From a checkpoint of a small transformer trained on Wikipedia: MLP 1024 tanh GELU.
Each number is 128 + 32 x the weight over its row's rms, rounded and kept within 0 to 255. Layers, rows and columns count from 0. The size above them is the row's rms in percent of the matrix's.

# layer 7 attention output, 256x256, rms 0.101, rows 0-48, columns 0-63
size [ 96 108  92  98  98  97 107  99 107 103 107  85 104  92  97 103  91  98  95 103 100 106  98 107 101  97  92 108 100  85 105  95 100  90 101 101 108  97 103  93 106 102  98  94  95  98 109  88  98]
[[117 102 121 173 138  87 124 122 132 151 100  16 157 168 128 128 135 158 153 113 124  90 115 149 101 117 110 139 112 157 147 107 129 134 106 151 106 113 106 112  88 156 136  68 148 137  93  31 139 189 114 133  96  84 127 117 124 178 105 122 142 111 245 147]
 [ 95 199  73 176  98  41 129 111 165 141 125 139 135 155 105 102 134 146  84 140 117  87 128 133 131 140 128 120 147 128  97 128 122 165  84 170 124 119 143 117 130 117 205  99 129 114 114  53  78 113 114 149 161 131 135 166 109 185 164 121  84 140 109  95]
 [114 108 175 107 105 118 174 191 139 188 127 177 169 128 150 177  61 146 108 126 136 132  77 128  93  77  77 191 113 179 162 168 176 134 128  92 137 104 144 131 132 121 117 100 152 133 107 115 107  84 103 165  65 190 106 165  92  97 111 139  96  73 169 158]
 [129 148 147 164 145 128 120 121 100 135 159  86  98 147 176 131 135 127 156 163 118  90 117  99 111  79 124  90 165 168 121 107 198 148 115  86 111 140 191 118 101 154 118 103 123 153 142 104 131 173 126  83 131 150 123 158  94 148 110 120 137 102 127 159]
 [165 127 179 102 168 157 130 115  84 176 153 137 202 108 184 133 108 154 132 153 162  99 107 104 102 137 174 127 147  85 107  83 121  83 147 132  99  94 123 128 114 117 159 114 129 102 169 189 143 167 117 120 179 204 150 129 168 121 139  88 132  75 186 125]
 [ 65 149 147 171 118 138  84 213 178 121  85 139 120 185 100 122 164 116 102 168 146 166 117 178 147 174 120 120  92 100  79 182 125 112 135 164 208 163 140  99  82  50  68 114 104 140 170 111  85 129 154 103 136  75 152 151 144 153 112 140 122 142 150 176]
 [158 135 101  92 152 151 125 180  94 106 187 131 123 116  54 138 135 138 109  96 132 132 186  79  94  68 164 138 103 147  69 126 134 132 169 106 137 215 139 100 146 123 167 150 115  93 127 108 114 162 146  64 163 160 167 155 139 108 180 141  90 105 161 155]
 [141 153  65 129 124  79 175 109 141  79 162 117  96 154 174  90 183 162 128 178 139 186 131  90  95 150 125 157 137 137 173 179 119 128 116 150 171 126 142 136 190 168  77 101 174  79 134 129  94 124 138 178 105 141 108 152 137 165 108  99 119 133 119  72]
 [196 149 153 147 127  95  96 129 166 120 144 169  65 185 149 192  91 123 140 107 156 156 141 133 198 147 157  98 164 107 136 103  73 155 140 123 112 110 149 139 147 159 138 147 180 134 184 133 125 183 221 153  88 106 159  88 158 147 142  98 114  87 111 156]
 [ 89 164 136 177 105 134 151 169  86 103 138 186  97 127  90 140 141 122 133 153 147 106 185 129 199 120 126 153 165 185 152 212  72 122 155 131  89 128 122 128 175  94 118 102  88 139 197 127 168  71 112 176 167 120 108  81  87 123  86 137 131 134 126 164]
 [175 132  87 137  77 111  89 108 147 202 152  81  55 147  85  53 124 105 134 139 144 129 134 135 167 127 172 154 139  75  75 130  88  79 132 148  85 168 106 111 118 129 109 103 182 107 130 116 121 185 122 155  95 163 131 113 172 104  92 138  66 181 110 149]
 [105 190 131  68 126 172 140 113 161 113 166 106 166 114 114 103 190 130 135 129 145  59 132 146 103 155  84 140  73 153 148 184 120  87 164  86 140  88  97 123 122 150 152 169  57 136 168 125 144 116 167  84 102 146 153 163 105 129 150 122 130 146 112 153]
 [ 69 138 127 111 107 157 140 143 147  78 161 132  94 184 179  89 130 144 101 154 139 159 136 110  98 101 125 116 134 127 151 151  93  80 130 132 168 136  84 130 127  27 151 123  92 118 100 136 159 158  77 140 165 123 106 152 146  76 152 164 120 150  94  89]
 [140 146 186 115 107 118 100 136 120 184 130 159 158  73 101  95  29  96  72 137  90 146 134 128 149 177  96 123 136 120 129 154 110  95 195 117 127  79 137 127  79 165 155 122 174 171 119 137 111 101  69 137 138 112 180 133  89 165 134 195  99 142 122  92]
 [115 103 112 143 160 147  89 147 143  70  89 156  50 134 142 101  81  90 160 136 141 116 143 106  82  79 131 132  97 114 167 150 150 127 105 181 114 171 140 103 173 133 101 173 114 178 133  73 129  62  89 136  50 105  92 124 118 119 121 103 157 140  95 129]
 [231 112 113 159  64 175 106 115 148  65  87 108 100  65 141 170 127 154 119 138  99 167  87 127 143 170  81 158 105 223 160 133 148 122 169 117 160  91 129 131 113 147  64  97  98 109 204 120 139 118 172  78 133 111  80 137 117  64 198 110 155  74 126 105]
 [111 144 162 101 141  75  82 158 155 100 159 110 185  89 136 180 126 143  58 208 118  68 161 139 124 105 155 163 140 136 174 184  98 163 142 168 113 111 169 137 124 108 163 134 140 148  98 101 132  97 151 137 109 120  97 122  86 122 140  97  76 118  75 136]
 [101 185 131 162 172 148 147 137  87 165 163  97 183 106 135  97 126 192 130  52  83 162 144 163 158 175  98 189 118 107  94 183 156 126 154 160 105 152 148 110 115  28 145 133 123 131  95  92 110 185 153  85 114 112 109 142 140 113 120 105 106  96 136 230]
 [103 140 143  98 131 167 126  78 134 129 106 179 147 170 135 105 198 168  94 127 115 118 104  95 127 128 162 154  86 146 119 177 113 122  64 118 119 105 147 122 147 161 107 116 153 112 101 179 172 100  69 143  91 123 127  91 167 158 149  98  60 147 220 138]
 [161 165 136 140  93 106 107 113  96  79 134 111 100 114 129 150 117 131  70 119  75  60 136  76 119 101  86  96 128 176 200  78 142 134  75 105 138 156 119  99 125 144  91 138 110  69 116 137 151  92 117 164 137  58 169 112 173 203  99  82 132 173 153 174]
 [109 152 163 157 140 168 112 160 143 156 132 159 118 209  66 168 159 111 102 153  96  99 101 150  72 109 114 125  96  99 115 135 103 103 134  85 130  90 105 108 164 131 160 130 115  97 166 154  39 102 160 160 153  90 109  86 140 152 113 115 111 149 102  64]
 [ 95  98 122  40 123 146 108 153 130  78 133 129 133 139 193 191 131 118 157 129 105  96 120 146  77 187 100 188 137 135 141 209 184 192 158 112 135 132 157 122 143 137 128 152 116 132  90 101  82 112  89 124 166 103 157  76 157 128  82 112 178 135 139 125]
 [154 107 108 151 113 127 116 140 181 133 113 106  98 189 130 117 159 110  85 100 107 159 100 130 147 156 111 162  90 127 108 161 176 100 164 157 116 158  97  72  66  31 112  87 108  79  90 117 159 124 109 132 155 150 113 118 133  92 123  93 146 155 142 148]
 [158 139 115 151 131 129 133 212 178 100 103 152  98 125  91 183  95 131 109 124 124 102  99  99  94 145 104 108 162 123  87  25 166 160 111 191 150 142 163 121  50 124 170 123 135 136 112 140  89 107 122 188 147 138 147  92  72 143  98 168 107 153 114 124]
 [ 59  99 124 102 189 193 171 135 141 158 129 158  95 112 204  70 182 161 145 113 162 160  77 120 102 107  75  95 132  82 115 106 172 182 161 106 188 161 157 133 143 139  89 125  94  91 172 191  61 101 137 117  63 166 163 153 176 122 176 147 178 137 148  92]
 [112  61 108 144 142 126 154  83  83 177 127 138 153 184 144 142  75 172 104 146 131  61 140 103 150 171 157 136 196  52 138 100 136 107 168 108  96 136 149 101  79 118 138 159 153 130  75 144 108 139  75 136 122 140 126  83 114  85 166 108 103 118  86 161]
 [138  86 140  93 159 179  89 126  93  26 119 133  94  44 126 182 104 113 149 109 119  76 146 145  76 140 170 156 151  77 133 174  98 134 141 103 100 148  90 166 117  90 150 136  99 109 114 190  83 159 131 106  79 127 138 105 117  82 134 107 126  80  71 102]
 [151 154 155 168 101 152 168 121 151 108 159 106 122 159 143 173  99  63 133  94 110 104 150 118 196 131 125 100 174 147 146  63  72 158  87 129 113  86 103 114 149 165 172 122 161  79 144 103 100 152 184 171 181 130 133 155 148 104 189 103  98  72  81 215]
 [150 160 176 177 215 133 176 136 108 101 143 123 176 150 127 136 108 122 134 127  85 104 122  94 117  89 149 116  77 162 143 139 166 104 106 171 108 143 125 153 129 131 169 213 124 143  78 166 148 120 164 120 185 176 116 131  73 161 139 129 124 117 114 197]
 [134 174 139 149 133 137  70 136 138 202 112  79 115  91  57 129  61 139 185 108 169 107  99 111 126  92  63 118 147   0 140 153 161 126 116  92 104 106  81 170  76 125 110 205 163 117 146 154 155  86 124 125  99 126 106  93 118 169 163 111 124 115 161  96]
 [142  92 130 113 120 141 173 155 162 141 125 141 140 214 119 138 111 140 105 101 130  93 107 147 163  86 141  99  56 146 167 159  70 120  67 146 128 156  94 163 133 159 131  58 111 156 171 112 130 152 142 106 130  98 117 103 132 138 136 134 185  94 173 154]
 [138  43  67 185 115 107 126  78 139 182 168 135 149 157 126 111 133 158 100 108 159 114 139 156 119  35  45  89 154  57 125 116 150 125 156 113 134 167 138 137 211 111 114 167 149 154 135 198 105 142  84 107 126 136 106 133 160 132 168 139 144  70  66  89]
 [ 84 159 150 113 103 100 197 146 101 136 126 108 190  99 161 155 135  97 137 118 105 146  73 152 106  58 160 115  73 156 133  67 181 179  63 103 108 152  77 186  97 120 136  98  92  93 121 109 124 176  31 135 122 151 129 169 138 136 125 121 125 163 120  98]
 [154 143 150 102  68 117 137 214 138 140  96 108 121 126 126 104 114  62 136  96 145 178 149 157 152 124 102 111 124 106 133 114 148 159  96 145 149 130  87 111 155  94 136 179 113 179  72 143 125 103  80 175 157  97 139 130 114 119 158 126  38 129  58 140]
 [109  88 146 102 147 125 203 124 163 111  96 158 137 132 184 108 138 142 169 172 150 187 123 147 121 134 150  98 110  68 145 107 116  57 136 130 117 147 173 135 110 148 150 134 154 116 113 114 133 113  39 112  75 149 148 178 103 126 215 145  75 127 110 118]
 [138 164  74  92  89 139 177 121  73  44 153 138  85 135 122 108 141 163  83 126 131 147 118 111 102 161  92 140 155  99 134 142 172 152 100 169 125  49 160  98  71 167  99 116 180 131 129 126  78 106 166 148 154 102 125 108  85 122 127 136 119 137 120 161]
 [132 122 100 108 155 100 158 153 132 122 156 189 172 109 144  93 124  68 142  99 123 104 195 122 150  97 141 128 109 167  94  24 175 159 161  73 156 139 143  88  53 168 100 147 162  67 155 125 151  83 129 143 197 118 166 146 154 133 123 106 148 103 148  75]
 [128 152  96  96 144 138 113 162 115 108 140  83 162 133  80 139  81 146 157  86 106 144 110  89  72 173 108 113 107 142 142 187 194  87 112 110 156 101 155 161  88 141 157 167 150 137 155 138 113 143 154  97 173 119  88  42 125  84 124 151 128 111  83 144]
 [141 165 115 131 163  84 147 114 162 106  42 202 111 184 177 100 101 169  82  97 118 122  78 117 169 197 201 134 151 128  43  99 178 110 115 176 120 163 120 139 154  64  85 154 137 103 139  91 120 165  98 139 152  91 118 142  95 120  93 146 116 126 151 123]
 [118 151 199 153 194 146 131  98 146 146 125 135 183 159 115  99 117 185 114  75 117 104 122 134 162 201 136 156 145  88 103 105 195 118 134 165 116 149 145 140 147 140 141 125 102 148  88 166 162 115 150  95 106 108  89 116  44 148 111  87 139 106 187 107]
 [118 122 155 138  56 188 102 162 108 120  98 123  77 134 182 136 102 185 126 158 108 125 145 165  97 152 137 121 153 181 138 137  94 118 107 135 145  89 148 121 101 101 137 116 151  91  98  74 164  93 145 154 121 154 174 202 151 180 148 151 128 124  93 102]
 [156  55 150 106 140 122 152  97 127  86 158  77  77 148 131  99  96 143 138 180 138 140  98  75  64 153 126 142 133  92 177 130 105  49 108 101 103  95 186 114 146 121 109 148 106 186 140 123 133  99 110 123 170  72 122 162  58 149 112 101  91 132  84 155]
 [106 117 113  85 126 121 144  98  79 166 108 150  79 142 169 154 190 152 140 124 160  72 155 125 111 127 127 147 122 124  73 127 132 164 139  81  92 147 101  77 152  72 178 159  93  82 111 113 136 103  83 181 109 194 139 120 188 130 158 109 119 123 198 164]
 [126  63 154 123 102 163 171 144 186 102 114  88 152 113 108 141 175 115 164 148 109 128 176 178 145 128 149  48 171 134 119  66 124 163 117 102 107 138 154 130 190 109  66  76  90 127 170 122  71  91 101 136 129 135 156 107 131  84 138 181 125 131 153  93]
 [ 82 137 110 176 141 118 115 134 170 105 121 140 143 138 148 210 134  94 166  83 165  89 184 178  75 126  94 141 129 102 165 110  98 159  90  80 151 143  86 129 161 119 107 129 161 162 140 109 128 128 160 134  44 122 120 108  82 142 144  61 110 167  78 156]
 [153 167 126 136 114 123  89 116 137 133 120 158 136  97  73 122 150 143 184 107 129 138 194 112 195 124 157 170 155 125 123 182  97 133 102 119 108 171 155  90 171  76 135  66  90 141  96 179   7 162 150 149 124 111 110 111 110 175  79  97 155 122 163 133]
 [110 133 136 156 130 190 132 130  72 104 110 123  87  91 103 135 134 225 134  65 140  81  48  86  88 132 101 119  52 139 100 142  97 125  82 131 104 145  75 122 133 101 130 181 127 151 127 113 134 154 134 117 107 149  65 132 163 113 122 113 221 123 139  84]
 [125 106 158 135 122 132 136  65 145 100 123 129 125 153 113 148  38 179 111 101 110 139 111 156  96 111  80 181 182 109 124 140  92  64 166 123 100 144 108  88  95 163 134 168 130  99  65 183 189  78 176  85 141 117 131 146 111 175 180 153 133 118 101 192]
 [148 134  86 163  90 154 104 215  91 167 155 111  94 181 110  97 162 152 122 202 147 109 150 148 139 163  75 134 131 134 102 114 114 144 191  81 135 142 110 144 106 165 103 106 138 165 149 142 160  83 117 127 147  81 134 125 109 113 110 126 115 170 121  88]]